python train.py --n_kv_head=6 --vocab_size=8192 --norm="layernorm" --norm_place="pre" --norm_eps=1e-06 --tie_embeddings=true --lr_head=0.00541
Each number is 128 + 32 x the weight over its row's rms, rounded and kept within 0 to 255. Layers, rows and columns count from 0. The size above them is the row's rms in percent of the matrix's.

# layer 3 MLP up, 1536x384, rms 0.149, rows 0-71, columns 0-95
size [ 92  91 100  95  99 101 100  97 101  95  98  91 114  91 104  97 100  89  88  98  96  98  92  91  96 111 112  93  96  94  96 108  92 111  97 104  91  91  98  89  96  99 105 106  89  98  93 100  97 111 109  95 105 104 100 100  94  96  94 100 100 148 129 105 112  88  89 104 110 105  96 100]
[[193 113 137 168 116 111 108  93 128 142 162 147 156  85 102 115 122 106 145  75  58 116 167  68 115 196  90 174 210 132 165 141 110 156  57 141 185 170 150 131 139 115 164 139 161 198 130 113 144  98  93 102 165  94 196  96 100 108 114 121 135  58 115 150 121 100 140 148 140  92  54 146 146 105 100 123 105 142 154 156 165  67 142 115 144 128 141 122 134 114 165 136 101 128 150 134]
 [134  86 109 116 147 142 135 153  64  89 173 104 153 124 169 173 243 172  91 128 136  86  98 153 117 133 103 167 148 144  77 124  69 107 169  98 107 116 111 147 126  97 176 187 115 173  74 133 188 150 163 109 183 148 167 137  92 140  53  10 155 144  87 109  64 115  95  73 128 133 211 121  86 133 117 116  98 134  93 154  67 109  87 159 119 177 114 100 105  70 105  66 187 122 115 127]
 [156  85 187 140 153 101 119  91 177 136 118 141 153 120  95 132 124 120 147 117 159 149 132 106 190 104 125 146 157 141 121  27  69 101 149 103 146 149 189 156 161 182 131 167 171 134 126 163 108 106 160 161 117 149 163  68 155 158 135 142 113  92 130 171 170 158 136 106 129 100  90 199  59 160 172 111 105 121 152 161  98 102 129 128 198 137 127  91  72 179 135 122 130 152  98  97]
 [194  87 132 157 128 107  95 127 112 107 108  88 116 129 127 148 115 129 123  82 125 112  56 139 126  85  68 141  97 152 127 106 155 127 125 161 107 178 116  92 179 100 157 120 118  66 133 116 158 169  83 149 116  89  74 103 162  88  87 146 135 149  86 145 114 169  67 148 126 115 131 182 132 136 118 119 168 138 173 131  83 149 170 133 146  82 139 127 106 119 109 123 111 151  91  90]
 [149 103 121  76 137 137 122 158 146 127  85 129  81 140 165 117  35 110 114 130 178 116 126 182 118 102 173 128 151 133 109 108  89 138 162  81 141 134 108 134  99 142 112 154  99 121 108 115 107 128 149 126  80 115 120 105 164 139 124  79 128 116 116  88 117 134 128 186 151 107 169 165 109  91 164 155  75 138 113  97  80 199 113 107 113 118 156 114 127 180 137  93 139 173  71 172]
 [155  98 112  65 115 135 139 156 150 134 142 202  78 104  70  96 117 117  91  68  94  97 144 136 117  70  71 155 122 120 127 111 128  98  48 114 117 121 131 124 136 129 100 153 141 139 134 138 146 130 116  98 124 204 151 104  65 161 153 107 186  98 124 131  69 103 133 115  71 132 132  82 142 104 122 120 124 111 169 143 139 168 117 133  89 160  88 112 129  68 165 164 153  79  83 120]
 [ 93 161 113 101  92 152 141 141 121 113 160  97 161 137 129 137  87 141 108 171 129 115  91 139  83 172 135 134  69 143 139 122  95 123  87 131 148 127  89 117 120 126 163 121 213  86 100 102 116 162  89 115 103 123 110 121 104 161  88 169 112 116 149 149 138 161 165 128 116 196 179 134 140  90 192 123 110  94 131 121 107 137 211 138  87 102 152 133 153 155 127 100 152 149 119 104]
 [153 170 109 146  48 146 116 158  93 142 170 158 147 153 137 103 211 151 163 126 191  99 149  92 133 110 103 118 130 165 126 138 159 121 102 119 136  75  80 165 147 143 122 114 151  79 112 170 142 181 184 108 117 135 130  99 155 119 108 135  83  93 217  75 102  99 108  98  94 151 135 138 140 116 151  90 153 142  82 100 109 126  92 134 140 143 119 172 164 131 155  82  94 160 219 112]
 [ 89  77  61 148 101 109 133  91 127 104 204 123 137 138 192 153  85 179 111 121 116 192 163 183 165 144 139 125 102 121 106 140 105 167 168 112 128 134 162 169 141 138  74 170 143 117 117 135 122 136 118 118 166 106 176 122 139 143 139 144 149  82  90 210 169 122 107  91 169  90 130 103 169 120 144 182  76  91 128 145 111 109  73 115  60 130 111 162 116 128  40 124 111  70 126 172]
 [104 197 101 115 167 162  93 150 146 144 126 123  85 105 159 122 141  43 121 131 128 119 157 119 107 107 140 158 170  71 147 160 116  85 141 106 146  82  99 104 121  90 180 100 148 139  64 181 132 113  99 130 136  69  85 119 135 128  83 158 149 103 127  78 142 184 112 124 113 141 203 210 163 197 102 103 176 178  69  86 130 129  54 104 127 142  91  82 148 109 137 133 144 115 105  93]
 [119  89 130  94 114  54 145 152 130 160 165 166 118 172 110 166 140 151  94 118 116 109  77 116 167 171 132 155 139 163 187 169 140 170 116 116 127 138 103 135 103 135 151  80  87 166 109 158 176 146 108 153 160 114  85  59 156 145 117 138 141 102 163 134  88  91  98 155 137 195  44 180  93 200 143 139 126 210 124 132 145 227 151 146 138 175 153 192 124  95 133 157 158 136 111 157]
 [105  86 148 158 200 139  73 101 126  97 124 152 153 190 137 124 145 113  93  60 124 174 131 108 107 139 117  88 178 124 159 149 120 101  25  90 146 120 173 108 113 113 124 113 143 172  58  84 183  78 107 117 100 130 131 136 129 105  93 117 152 147 101 125 150 127  44 133 127 127  87  71  85 185 163  82  78 175 135 146 149 116 159 116 102 124 186 102 128 118 151 128 194 130 165  58]
 [185  85 134 100 159 104 132  82 123  85  84 132 138 171 125 120 125  93 120 166  74  91 143 123  84 143  67  98 146 173 147 171 158 125  95 161 146  98 129 116 176 143  87  89 148 108 115 175  98  87 117 146 138 145 125  72  88 127 107 133 144 157 168 145 109 148 136 117 126 124 143 169 177 151 137 120  90 131  81  59 126 124 111 116 138 118 151  18 145 130 173 121 117  85 177  85]
 [ 94 110 152  79  83 172 135 118 153 116  96 172 106  87 155  72 106  80 138 206 156  53  79 138 152 160  51  99 116 111  95 141 115 130 131 120 160 189 102 157 126 107 164 202 236  66 168 150 179 122 172 110 145 120 158 164 122  78 164 158 168 154 120 181 105 144 102 170 131 164 121 173 161 125 153  83 122 163 137 177  70 185 147 129 100 127 118  95  72 137  89 177 126 170 126 128]
 [142 141  87 126 131  77 139 118  92 126 190 107 177 174 128 133  62 167 117 169 136 149 120 180 141 146 118  94 109 138 139  97 139 133 149 171 134 181  87 128 110 129 109 125  98 163  93 181 104 183  50  77 144 106  99  83 129 187 153 121 123 109  88 124 146 107 150 122 165  96 184 172 148 160 132 121 130  95 161 141 163  88  96 171 168  44 157 117 131 145  46 139 146  78 160 146]
 [129 100 146  73 113  91 101 121  97  87 145 116  98  94 128 124 103 105 133 134 173 120 207 111 143  77 119  82 202 115 119 123 176 144 109 133 128  56 166 155 103 144 131 154  84 133 122  76 148 139 110 194 107  84 145 110 128 162  80 146  89  85 111 153  65 157 133  96 134 126 200 132 143 178 105  64 143 128 114 137 148 123  76  54 127 104 154 146  60 152 110  70 100 172 158 134]
 [ 94 129 134 147 108 147 122 130 123 142 141 114 186 103 113 100  85 125 130 177 151  85 183  72  71 189 110 101 222 156 127 154 112 139  94 137 160 174  80  89  87 181 129 107 160 173  73  92 103 107  79 147 107 109 123 134  94 135 157 166  70 139 111 119 125 132 112 162  54  76 132 128 118 144 143 161 112  91  77 136  96  89 164 125 159 142  79 155  82 154 131 126 106 132 163 148]
 [169 137 149 154 175 152 163 166 119 164 110 113  98  67 179 119  97 116 111 118  86 151  99 182 114 146 124 155 119 194  81 195 162 104 171 106  92 166 152  95 131 133 104 137 168 125 127 130 131  69 143 135 124 145  93  91 152  85 156 141  97 186 125  57 113  80 115  88 158 138 145 152 121 101 113  60 134 164 100 156 150 159  76  91 112 125 141 134  82 134  76 147 165 172 120 111]
 [ 80  80 111  98 130 110 124 142 119 142 132 148 107 149 127 149 127 194 119 117 171 124  92  96 154 121 144 103 161 151 165 134 119 138 124 139  86 116 156 146 125 157  89 130  87  70  98 161 235 135  93 131  96 168 128 173 137  82 164 118 151 231  68 160 174 126 164 163 177 151 119  65 163 127 129 121 110 120 118 146 166 136 228 116 146  70 102 107 150 126  21 130 117 136 126 148]
 [130 101 121 108 129 159 151 148 133 127 139 128 138 123 139  57 140  91 115  90 125 136 153 160 135 108 142  85 166 114 158 164 134 127  90  97 140 125 109 118 135 126 132 144  99 102 118 163 114  74 131 107 112 180  97 104 104  97 112 137  96 124 139 200  50 146  84  81 146 140  92 138 167 134 134 150 123 142 189  93 121 100 122 174 124 117 130 117 127 134 110 128  62 120 123 155]
 [112  56 153 113 175 113 190  79 114 199 181 126 152 124  76 104 125 103 114 135  83 107 117 106 166 178 161 114 125  94 132  99 154 123  86 113 139 123  95 112 145 123 131 125 160  99 109 196  94 147 106 180 137 101 167 126 174  97 130 166 148 164 105 120  99 181 123 124 152 147 122 147 116 146 152  88  68 159 149 154 165 142 130 197 146 171 161 149  95 119 172 121 136 164 186 108]
 [ 77 118 138 125  77 106 141  98  94  79 139  96 154 114 194 132 138 118 125  70 151 122  55 176 133 105 128 180 152 157 115 170 150 105 138 149 120 201 145 151 151  54 109 100 110 155 129 169 106 104 154 152 117 180 156  50 162  48 136 120 134 123 134  94 185 186 105  81 111 115 102 144 142 124 143 109 135 103 125 152 138 110 145  99 103  94 106 150 147 114 165 149 118 157 104 106]
 [166 121 128 125 158 112 163 139 129 141 197 179 132 110  86 116 157 102  24 151 177  61 131  95  81 114 133 102  90  22 143  90 155  88 142 138  52 126 231 125 130 121 145 130 151 131 116  92 107 130  90 110 201 135  80 137 136 123 135  99 124 100 152 128 156 154 106  55 130 144 169 129 119  43 195 117 140 171 166 138  85 128 132 131  75 157  98  84 160  75  92 160 160 155 126 151]
 [144 135 164 101 163 163 185 121 125 123  76 123  74 147 188 118 171  15  28 154 108 135  94 155 158 113 128 141 150 162 126 156 162 112 109 137 154 130 175 170 172 139 143  77 159  51 136 141 188 207 106 132 114  65 116 132 102 133 133 106  75  99 129  93 168  68 158  96 136 146 128 127 158 147 130 122 149  99 140 147  85  93  69 136  97 185 119 113 167  78 115 156 145 163 147 130]
 [108  99 160 182 133 160 134  84 132  55 129 147 135 115 164  81 189 154 184 144 142 124 176 130 166 117  94 118 177 183 199 150  91 179 161 164 182 197  98 104 148 121 144 100 206 141 126 133  92 161 102 135 143 126 159 130 166 162 131 131  86 172 204  95 145 144 101 103 176 119 101 150 168  92  86 132 185  87 172  84 117 180 169 126 120 104  68 159 156  83 117 152 143 107  93 110]
 [200 134 119  77 134  96 134  77 113  98 112 172 157  76 100 145 151 167 151 205 112 119 155 136 149 175 166 161 100  95 105 135 146  79 140 143 144 100 139 153 156 150 133 110 145 126 134 111 165 118  93  99 121  66 123 169 128 167 121 152 136 158 191 113 125 122 128 139 122  97  74 120 176 130 111 127  89 111 110  81 139 102 147 160 148 138  64 145 122 107 142 121 124 143 115 119]
 [137 119 199 122  95  93 142 173 238  82  91 173 116 177 137 132 128  73 160 166 148 118  86 148 136 126 103 154  71  91 128 122 166 151 175 128 169 165 132 151 103 153 118 137 150 121 106 145 121 205 123 109 124 126 118 116  97  72 197 129 142 173 192 140 156 138 130 136 173 142  91 122 175 108 160 143 141 169 115  99 185 139 141 134 123 207 116 159 142 131 151 156 132 135 167 141]
 [132 166 145 123 139 135 134 133 140 103 138 131 113  91 107 123 135  82 100 162 123 132 142 144 108  82 145 101 124  60  98 108 184 168 123 122 172 138 137 108 113 105 125 106 164 149  91 128 102 123  81 111 162 115 118  89 122  90  89 154  66 145 155 142 119  85 102 100 114 155  98  86 128 134 109 117 108 137 157 162 124  63  79 200 157 140 144 135 121 114 108 151 172 145 125  92]
 [120 112 118 102 113 130 136  89 116 157 135  89  85 128 139 160  94 132 110 154  98 154 114 111 136 204 163 103 138 123 131 189  78 138  73 107 141 137 107 122 154  82  76 123  63 150 160 170 121 119 103  99 126  81 175  88 103 132 133 113 130 204 142 116 154 152 134  66 100 132 118  96 129 118 153 136  87 158 157 157 103  95 106 106 166 137 143 125 108 140 124 159 148 168 111 141]
 [127 108 189 155 105  99 160 160 179 135 178 156 100 149  92 129  95  99 156 154 127 137 128  88  82 148 164 169 118 184  56  37 104 117  81 122 111 163 170 129  91 137  98 161 190  97 179  87 127 126 135 111 161 118 132 157  59 153 141 104 145 164 143 167 120 101 154 150  72 136 134 134 139  85 139 119 141 138 153 117 110 147 122 149 160 145 109 147  53  74 130 110  89 138 170 110]
 [174 124 125 186  80  93 139 147 169 166 166 153 156 200 162 114 131  70  98  92 181 185  89 134 137  80 106 122 102 101 206  61 155  65 141 126 128 185 144 111 122 137 114 114 141 194  90 105 109 146 160 128 166 168 134  73  85 148  69 110 143 163 167 154 121 182  66  90 102 145 110 176 123 129 148 142 149 125 130 137 159 150 126 153 122 109 165 153 130 158 152 134 103 121 147  51]
 [225 102 121  79 132 148 164 101 161 185  85 154 146 113 157 148 119 125 179 144 116 145 131  94 124 149  93  52  54 125 107  85 145 129 111  85  76 135 126 105 103  90 146 116 111 186  65 145 135 113 164  99 182 138 120 127  98 136  44 163 140 154 105 163 173 102 101 168  91 135 100 140 153 127 132 166  96  48 148  99 111 116 106 139 169 148 110 201 124 158 157 100 147 149  91 136]
 [ 77  64 129 145  66 187 143 119 137  99 137 145 122  90 144 131  99 138 135 170  70 149  94 108 138 109 138 124 157 192 161 105 141 141 132 186 148 105 118 104 143 129 171 116 126 127 109 133 147 170 132 119 158 116 184 117  91 123 124 147 133 125 135 116 132 143 150  63 102  78 112 137 113 108 140 118 126 107  94  67  56 157 138  92 149 155 154 125 152 105 138 121  99 155 125 153]
 [162 142 110 135 152 143 189 169 163 126 124 126  75 105 151  81 132  84  27 102 120  77  82  93 123 113 162 121 137 142  93 106 169 145 162 176 174 120 135  89 153 137 104 139 105 110 110 137 130 153  58 135 143  91 153 118 109 102 160 112 152 102  78 194 140 176 182 154 161 148 148 138 172 146 139 141 137 240 148  85 105 126 145  91 122 119 157 129  96 189  94 174 161 190  85 130]
 [ 80 113 114 139 192  92  76 137  93 135 110 126  80 160 119  68  59 129 149 121 135 132 106 103 120 134 156 186 140 138 173 122  69 110  74 153 183  55 159 189 152 118 104 130 102 117 195 129 139 157  80 129 120 135 194 146 112  88 158  54 124  55 138  93 187 187 104 141  95 110 130 128 115  96 165 145 148 145 139 186 154 151  96 135  70 121 176 162 168 128  96 158  54  88 152 117]
 [146 118 149 108 161  92 171  98 128 131  75 108 126 122 170  71 106 185 114 160 164 170 144 137 142 145 151  97 138 156 181 136  97 132  77 153 119  94 130 188 145  88  84 107 137 191 170 129  72 123 135 138 122 123 101 187 129  93 122 175 102 170 115 167 122 128 166 103 127 128 110 111  96 168 145 161 146 127 130 147 136 129 120  86 151 178 192 136 124 125 120 114 104 127 123  85]
 [111 123 129  99 100 158  91 168 120 137 189 145 117 107 151 162 112 146 131 169 168 129 160 166 102  99 171 166 142 136 107 157 166 120 135 135 176 114 152 127 142  67 161 141 129 143 118 155  67 122 100 173 146  90  85 173 127 106  90 108 149  98 112 103  93 113 131 117  81 162 153  83 104 192 137 115 155 163 126  92 109 135 125  78 150 165 145 141 116 129 107 141 151 139 166  51]
 [104  79 143 105  84  30 140 129 135 118 181  99 149 144 129  73 110 189 144 107 148 164 172  63  96 133 139 103 133 137 145 142 216 110  71  87 130 153 183 129 176  89 127  77  89 138 133 113 146 127 100 124  98  45 159 198 103 122 104 163 146 202 134  78  90 132 177 158 121 133  84 119 159 109 166  86 128  76 101 107 181 137  79 191 134  82 136 111 115  86 159 127 152 142 178 128]
 [128  82 123 171 181 147 140 175 145 122 116  80 166 124 100 117 156 122  86 106 150 108  84 147 147 130 161 126 115 169 172  98 119 162 109  79 179  71 100 151 191 169 122 210  96 165 131 125 180 144 100 140 136 144  68 137 147 133  97 135 150 102 127 159 116 152 117 134 169  62 137 172 124  89 136  90 116 116 172  57  67 139 113 100 104 154 109 108 135 178 163  92 169  86  85  79]
 [ 88 155 124 161 172 107 106  90 135 104 149 135 190  93 107 178  96  94 153  95 167 132 110 155 121  80 113 111 112 133 157 148 122 124 162 209 175 159 153 133 111 111  97 136 118 106 136 138 119 125 125 154 123 193 114 124 139 174 132  61 133 112 176 120 189 124 114  90 119 112 128 157  81  75 145 153 126 151 102 124 149 159 134 116 100 123 143 150 137 134 136 174 129 142 123  81]
 [165 105 131 136 143 150 112  95 164 100 128 103  99 177 161 140 177 138 141 144 156 121  99  81  92 151 139  83 148 165  92 160  75 124 125 191 158 148 114 130 163 124 125  89  81 124 140 133 138 132 114 132  54  98 175 115 152 134 143 146 126 144  92 137  89 136 175 128 201  81 118  57 130 120 143 124 195 162 101 144  86  91 139 101 195  65  97 167 165  99 125  53 141 104 105 130]
 [122 134 171 145 147 169  92 101 109 121 114 111  59  88 129 115 139 182 104 101 155 134 137  91 184 131 115 121 116  72 112 155 128  94 155 160 108 209 127  82 139 176  99  95 122 138 128 108 131  82 178 133 171 129 106 162 117 130 139  99 105 147 121 116 151 158  71 155  73 138 112 119 191  77 105  92 189 136 159 117 122 109 132  71 124 124 142 119 105 178 144 139 138 113 150 142]
 [187  93  78 145 127 175 174 100  91  12  85  45 106  81  97 192 133 149 106 164 109 166 135 130 161 124  45 154 168 155 128  76 131  99 112 145 112 169 150 120 111  98 155 123 169 127 117 113 187 126  93 137 114 134 155 132  96 151 151 138 109 107 185  93 134 120 164  80  83 161 102 145 142 146 132 175 163 121  91  97 169 116 120 124 118 125 169 135 178  95 186  89 121 134 136 179]
 [175 152 180  97 137 150 111 152  77 138 110 103  50 134 124  64 147  89 131 185 179 182  78 133  99 142 136 129 130 125 159 158 127  94  49 110 170 199 151 184 141  86 117 104 124 130  97 176 110  90 149 175 110  66 109 146 134 172 131  97 130  89 153 145 191 117 111 144 110 140  99 118 121 105 112 186 132 157 106 107 114 113 175  89 160 154 138 131 174 120 147  71 135 155 185 121]
 [144  90  75 141 145 101  95 149  69 159 195 126  81 107 129  51 118 200 103 131  99 127  94 112 171 137 208 157 110 101 147 108 158 169 132  71 180 113  89 139 130  78 126  74 147 161 196 173  99 127 160 121 108 136 133 115  74 178 153  79  84 113  85 120 146 155 104 138 161 154 129 111 230 148 171 148 112 197 169 156 117 195 107 111 109 226 140 112 105 166 154 167 155 154 106 115]
 [143 134  72 117 118 167  77 144 137 146 139  89 103 177 124 109 127 186 116 177 134 148 131 144 111 139 101  57 148 119  91 164  99 118 115 114 106 122 181  93 163 143 141  92 117 153  84 110 125 175 159 112 152 127 161 135  86 113  96 142 114 142 121 105  90 119  81 144 113 153 148 124  81  84 136 135 153  63 130 112 121 107 152 192 177 113 132 110 152  98 154 122 130 146 130 106]
 [106  86 125  51 176 123 123 148 111 172 131  73 112 141 153 130  96 155  78 127 163  84 161 157  97 163 153  50 121 157 111 152 139 147  85  97  75 146 168  77  89 105 106 123 187 118 187  41 126 140  99 110  72 139  99 129 167 126 134 136 107 141 103 152 185 106 107 145 108 190 127 120 143 121 103 101  49  81  54 141  93 108 115 127 131 147 180 147 134 113 131 139  78 145 177 131]
 [126 156  80 173 112 151 124 119 136  41  69 169 106 112 153 136 205 141 121 119 137 102 168 151 142 142  73  68 149 153 104 148 132  80  75 135 117 146 119  65 131  94 150 187 142 113 142 184 112 153  98  78 130  81 123 179 181 136 169 158 127 131 104  92 127 103  85 158  87  63 111 119 135 155 163 105 111 118  88 149 117 129  81 116 161 124 119 111 134 127 157 118 101  86 181 126]
 [105 119 151 115  74 131 148  96  88 153 111 151  93 123 150 153  72 131  99 146 138 151 127 124 145 116 152 185 129  87 130 111 116 111 126 161 106 116  98 153 108 151 154 155 119 123  68 124 115  78 160 131 106 105 131  30 121 101  50 107 132 123 166 100 112  94  92  80  79 114 162 123 121 114 172 128 138 121 156  79 113 158  96 164 145 114 171  25 128 130 134  90 142 142  97  57]
 [192  76  81 153 162  46 107 126 133 102 167 131  67 102 163 170  87 145 128 112 143  96  88  86 120 104 115 189 160  38  98 125 184 132 129 152 159 110 158 155 126 121  98 144 129 109 110 196 159  94 141 145 118 177  89 171 106 128 136 162 129  69 103 131  50 114 125  93 136  53 139 110 119 131 123 162 143 119 103 166  77 142 101  62 147 162 141 163 167  89 156 167 167 108 126 114]
 [142 120  98 210 150 163  73 143 147  55 198 190 132 191 146  79 125 120  99 137 103 167  76 110 138 146 182 149 128 103 163 167 178  27 173 100 115 148 121 125  80 116 167  67 137 150 123 171 157 124 118 137  96 124 124 158 148  96 108 162 114  88  73 127 138 123  84 147 122 120 100 103 143  91 151 121 149 126 149  89 124 129 107 121 136 130  60 113 109  63 159 117 115 164 117  88]
 [113 105 106 141  72 147 118 105 145  69 136 109 113 101 184 127 108 163 140  79 113 131 122  93 107 131 135 158 145 115  62 120 210  71 122 124 177 199 101 134 159 112 161 130  85 198 105 128 137 121 154 120 197 119 171 192 129 131  85 160  94  76 186  80 107 126 187 121 204  94 100 186 141 181 150 112  63 127 140 121 120 111  67 117 145 127 107  98 134 115 121 134 129 144 106 110]
 [ 97 162 123 154 100 161 153 216 176 115 118 123  93  88 133 157 113 127 127  73  64 160 159  53 126 160 123  74 108 152 123 165 139 106 124  89 115  70 138 132  98 113 142 147 118 123 136  86 135 124  95 152 133 189 141 144 143 143 108  97  72 202 152 143 149 149  24 115 134 157 196 162 111 156 153 177  66  97  90  79 152 155 114 137 157 184 157  90 105 164 134 106 118 111 107 135]
 [157 130 148 162 127 200 122 185 131 112 153 145  94  83 113 153  71 131 132 104 167 116 129  96 115 143 112 174 111 194  77  66 132 178 118  94 148  76 133 159  73  92 136 123 125 133 177 117 140 144 136 141  71 139  57 207 187 124 151 161 102 166 119 138 118 131 169 105 158  98 133  97 134 134 184 152 166  70 174 151 138 114 135 112 141 116 157 137 145 148  82 187 112  71 155 152]
 [134 104 149 136 102 156 139 127 100  94 150 131 128 130 136 152 170 196 105  69 141 140 149 140 121 150 102 186 115 128 149 151 120  96 167 122 126 145 112 255 100  95 135 118 110 129 119  93  90 147 105 107 127  72  95  66 104 128 105 129 131 181 139 109 124 131  99 132 117 142 104 135 113 106 142 129 168 136 153 184 113 106 185 117 112 171 124 152 130 105 108 179 126 177 182 200]
 [132  71 113 134 122 149 103 104 121 127 172 111 133 143 135 157 104 155 115 129 127 104  80 111 146 119 115  98 158 155 166 142 131 209 192 145 116 151 106 191 154 149 101 115 150 108 222 111 147 157 163 195 142 139 115 147 129 125 150 113 180 116 160 118 122 143 147 154 168 125 140 116 110 123 140  71 162  60 181 152  92 182 119 143 154 145 131  96 170 105 124 151 132 122 154 106]
 [108 140 135 142 151 147 187 136 110 131  97 126 123  66 143 118  75 163 149  90 107 127 134  68 119  41  58 111 117 113 108 123 130 148 101 145 116  88 162  94 140 179 155 100 107 136 135 146 143 148 123 100 144 150 106  89 149 130  94  93  87 112 116 168  85 108 120 101 104  69 127 158 128 118 100  98  77 115 131 151 107 150 100 126 179 118 207 130 135 104  95  84 107 146 172 134]
 [134 119 132  75  90  80 145 150 119 147 128 140  82 127 124 121 181 112 127  89 139  86 158 131 158 108 119 194 147 143 110 179 157 120 110 128 182 112 170 130 114 100 113  94  92 132 121 146 138 145 173 117  86 139 138 107 144  97 155 170 157 102  92 147 121 183 141  91  52 160 117  58 116 123  68 100 142 102 158 125 143 139  64 109 116 143 129 120 174 164 117  96 176  77  91 195]
 [149 138 110 146 109 137 112 139  66 144 110  65 168  91 193  98 105 154  90 122 135  87 132 124  62 161 145 146 149 128 128 167 183 119  77  82  96  90 135  99 148 138 149 208 147  89 121 141 142  83 155  88 117  74 134 100 155 115 112 117  89  81 108  88 137 113 145  94 122 101 115 102 150 107 125 122 115 128 146  97  81 170 100  95 170  93 159 125 106 206 128 103 132 117 122 160]
 [175 167 140 133  73 138 123 140 106 123 144  94 112 154 139 169 118 144 148 129 168 168 118   5  66 162 137 143  96 158 148 104  73 156 128 161 117 161 122 154 142 131 179  57 129 156  94 144 161 110 120 198 153 188 142 125 161  45 177 134 117 117 186 131 197 112 114 138 122 112 144  96 191 152  67 142 139 159  96 100 140 102 140 157 181 168  82 125 151 158 101 143 136 144  70  81]
 [152  92 100  99  70 139 100 109 134 110 117 171 187 149  92  92 134 143  86 143 120  47 106 128  89 119 121 151 195 163  97 125 112 179 111 169 124 129 134 155 159 106 122 133 211 105  68 145  69 134 116 195  88 116 114 155 165 162 160  74  67 156 127 147  97 160 105 152 176 111  95 113 145 135 108 128 100 143 110  55  97 136 134 106 130 127 136 114  93  93 163 105 160 210 167 197]
 [191 126 159 179 202 141 105 150 145 107 194  97 167 189 161 138 132 117 151  86 113 181 138  98 105 126 119 153 133 168 127 106 198 112  75  83  74  98 212 111 122 161 120 123  82 148 158 104 168 127  88 161 189 124 105 114 138 120 170 132 172  98 157 179  98 155 116 200 103 134 136 120 103 114 120 149 160 139 171 128 141 147 146 117 173 122 118 147 119 137  85 118 214 130  93 172]
 [ 70 125  99  90 138 167  64 181  57  57 159 133 157 120 120 165 157 131 118 156 126 167 113 147  83 124 123 128 129 132 111  54 151  89 146 167 100 117 158  79 113 114 151 104 133 120  91  97 191 155 178 106 101 122  96 117 151  79 135  94 131 114  73 125  59 138  43  95 216 137 147 108 144 180 157 130 102 155 165  81 149 159 155 121 178 152 134 107  93 185 111 120  81 153 169  84]
 [ 71 148 176 166  84 154  97  80 123 156 181 161 134 101 115 113 158  95 103 129  71  50 106 131  76 123 156 145 143 104  97 141 111 137 146 161 159 161 124  82  68  86  49 101 207 129 128 172 183 115 119 123 173 107  98 160 141 159 134 104  83 139 146 140 196 201  73 138 148 176 115 131 134 170 163 122  98 136 114  98  53 153 122 107 139 198 107 143 116  94 157 132 147  96 145 144]
 [ 79  79 146 115 109 139 136  81 131 110 100 126 156 124 132 122  95 117 114 145 103 122 144  99 120 115 102 114 158 104 115 165 139 117 122  88 118  78 132  90 121 170  82 129  63  76  97 128  94  97 126 122 162 167  72  85  73 195  84 110 139  97 120 115  73 174  74 137 168 143 163 143 176  77 127  97  86  78 132 161 112 156  46 116 115  81 122 121 140 157 123 109 108 145 162  94]
 [155 139 134  99 146 167 155 167 138 112 135 126  79 153 158 117  98 184 107  71 135  98 190 148 130 158 150 211 130 125 100 102 100 186 140 114 119 158 101  73  94 139 133 157 138 151 180 121 158 142 113  99 121 133 112 141 138 116  78 128 137 105  59  73  77 102  94 128 178 145 138 120  83 178 106  81  91 150 111 151 121 155 116  82 183 139 141 155 109 147 109  97  99 160 114  99]
 [143 119 199 113  85 132 207 143  94  66 103 117  77 128 105 150 162 122  68 136 126  71 162 111 128 109 135  82 167 143 171 112 136 241 198 144  63 147  89 147 168 139 192 203 112 117  97  92 195 113 140 109 168 133 118 132 138 149 140 155 106 102 103 161 123 103 105  92 112 146 150 191  91 196  73 121 109 185 121 173 107 125 126 113 123 146 115 152 110 156 107 172 141 114 107 138]
 [207 160 193 104  72 109 118 178 101  56 113 161 121  92 155 111 142  71  96  94 149  74 136 127 166 155 193  64  84 133 198  96 151  83 135 107 115  93  61  85  95 132 119 117 170 152 129 167 155 159 117 149 147 112 145  85 110 101 198  89 184 175 100 164 131  79 113 158 153 108 124 134 109 135 172 118 158 135  75 141 117 110  76  99 163 162 149 142 102  55 159 130  86 110 118  77]
 [154 124 113  54 169 136  94 136 148 129  92 145  95 113 108 112 117 141  51 151 137 114 174 147 127 100 134 115 133  80 141 123  94 165 110  88 127 165 146  78  50 134  89  23 142  47 117 119 102 123 103 157 142 132 112 152 137 127 132 105  95 152 114 184 122 148  97 174 135 126 116 134 113 141 129  81 118  84 162 120  82 166  77 181 154 174 147 167 145 144 134 171 131 127 126 129]
 [110 106 112  96 173 161 168 136 149 125 101 116 168 117 105 155  56 108  85 143 166 121 159 179 188  93 119  19 120 132 146 147 196 136 113 104 158  90  71 166 181 111  93 112 137 118 115 129 116 155 113 154 123 146 125 115 167 129 109 172  93 131 187  77 131 174 122 129  74 128 126 152 181 147 118 118 136 144  75 111  98 116  99  96 139  76 145  50 176 106 129  91 131 173 242  96]
 [109 179 115 164 104 211 135 115 150 130 160 206 132 180 160 134  97 106 191 126  95 144  93  80 102 132 128 102 158 143 123 146 132  76 180  97 146 128 192 175 154 109 158 100 186 102 111 120  78  87  47 177 116 135 137 122  80  85 135 144 141 102 174 117 127 196 118 151 125 167 123 161 132 136 117 158 123  88 101 111 169 133 124 179 102 138 123 115  64 106 121 138 139 132 146  97]
 [151 157  94 193  81 118 119  36 156 118 152 128 125 149 142 104 120 127 117 140 128 172 171 148 102 100 125 134 152  73 165  86 156 117 134  73 103 122 175 116 142 167 171 117 102 140 115 150 125 183 112 161 128 109 108 176 177 131 134 158 125  61 169 121 163 110 181  88 156 149 122  84 180  97 168 128 142 106 117 118 167 179 154 155 138 134 127 141 118 156 147 114  96 171 128 139]]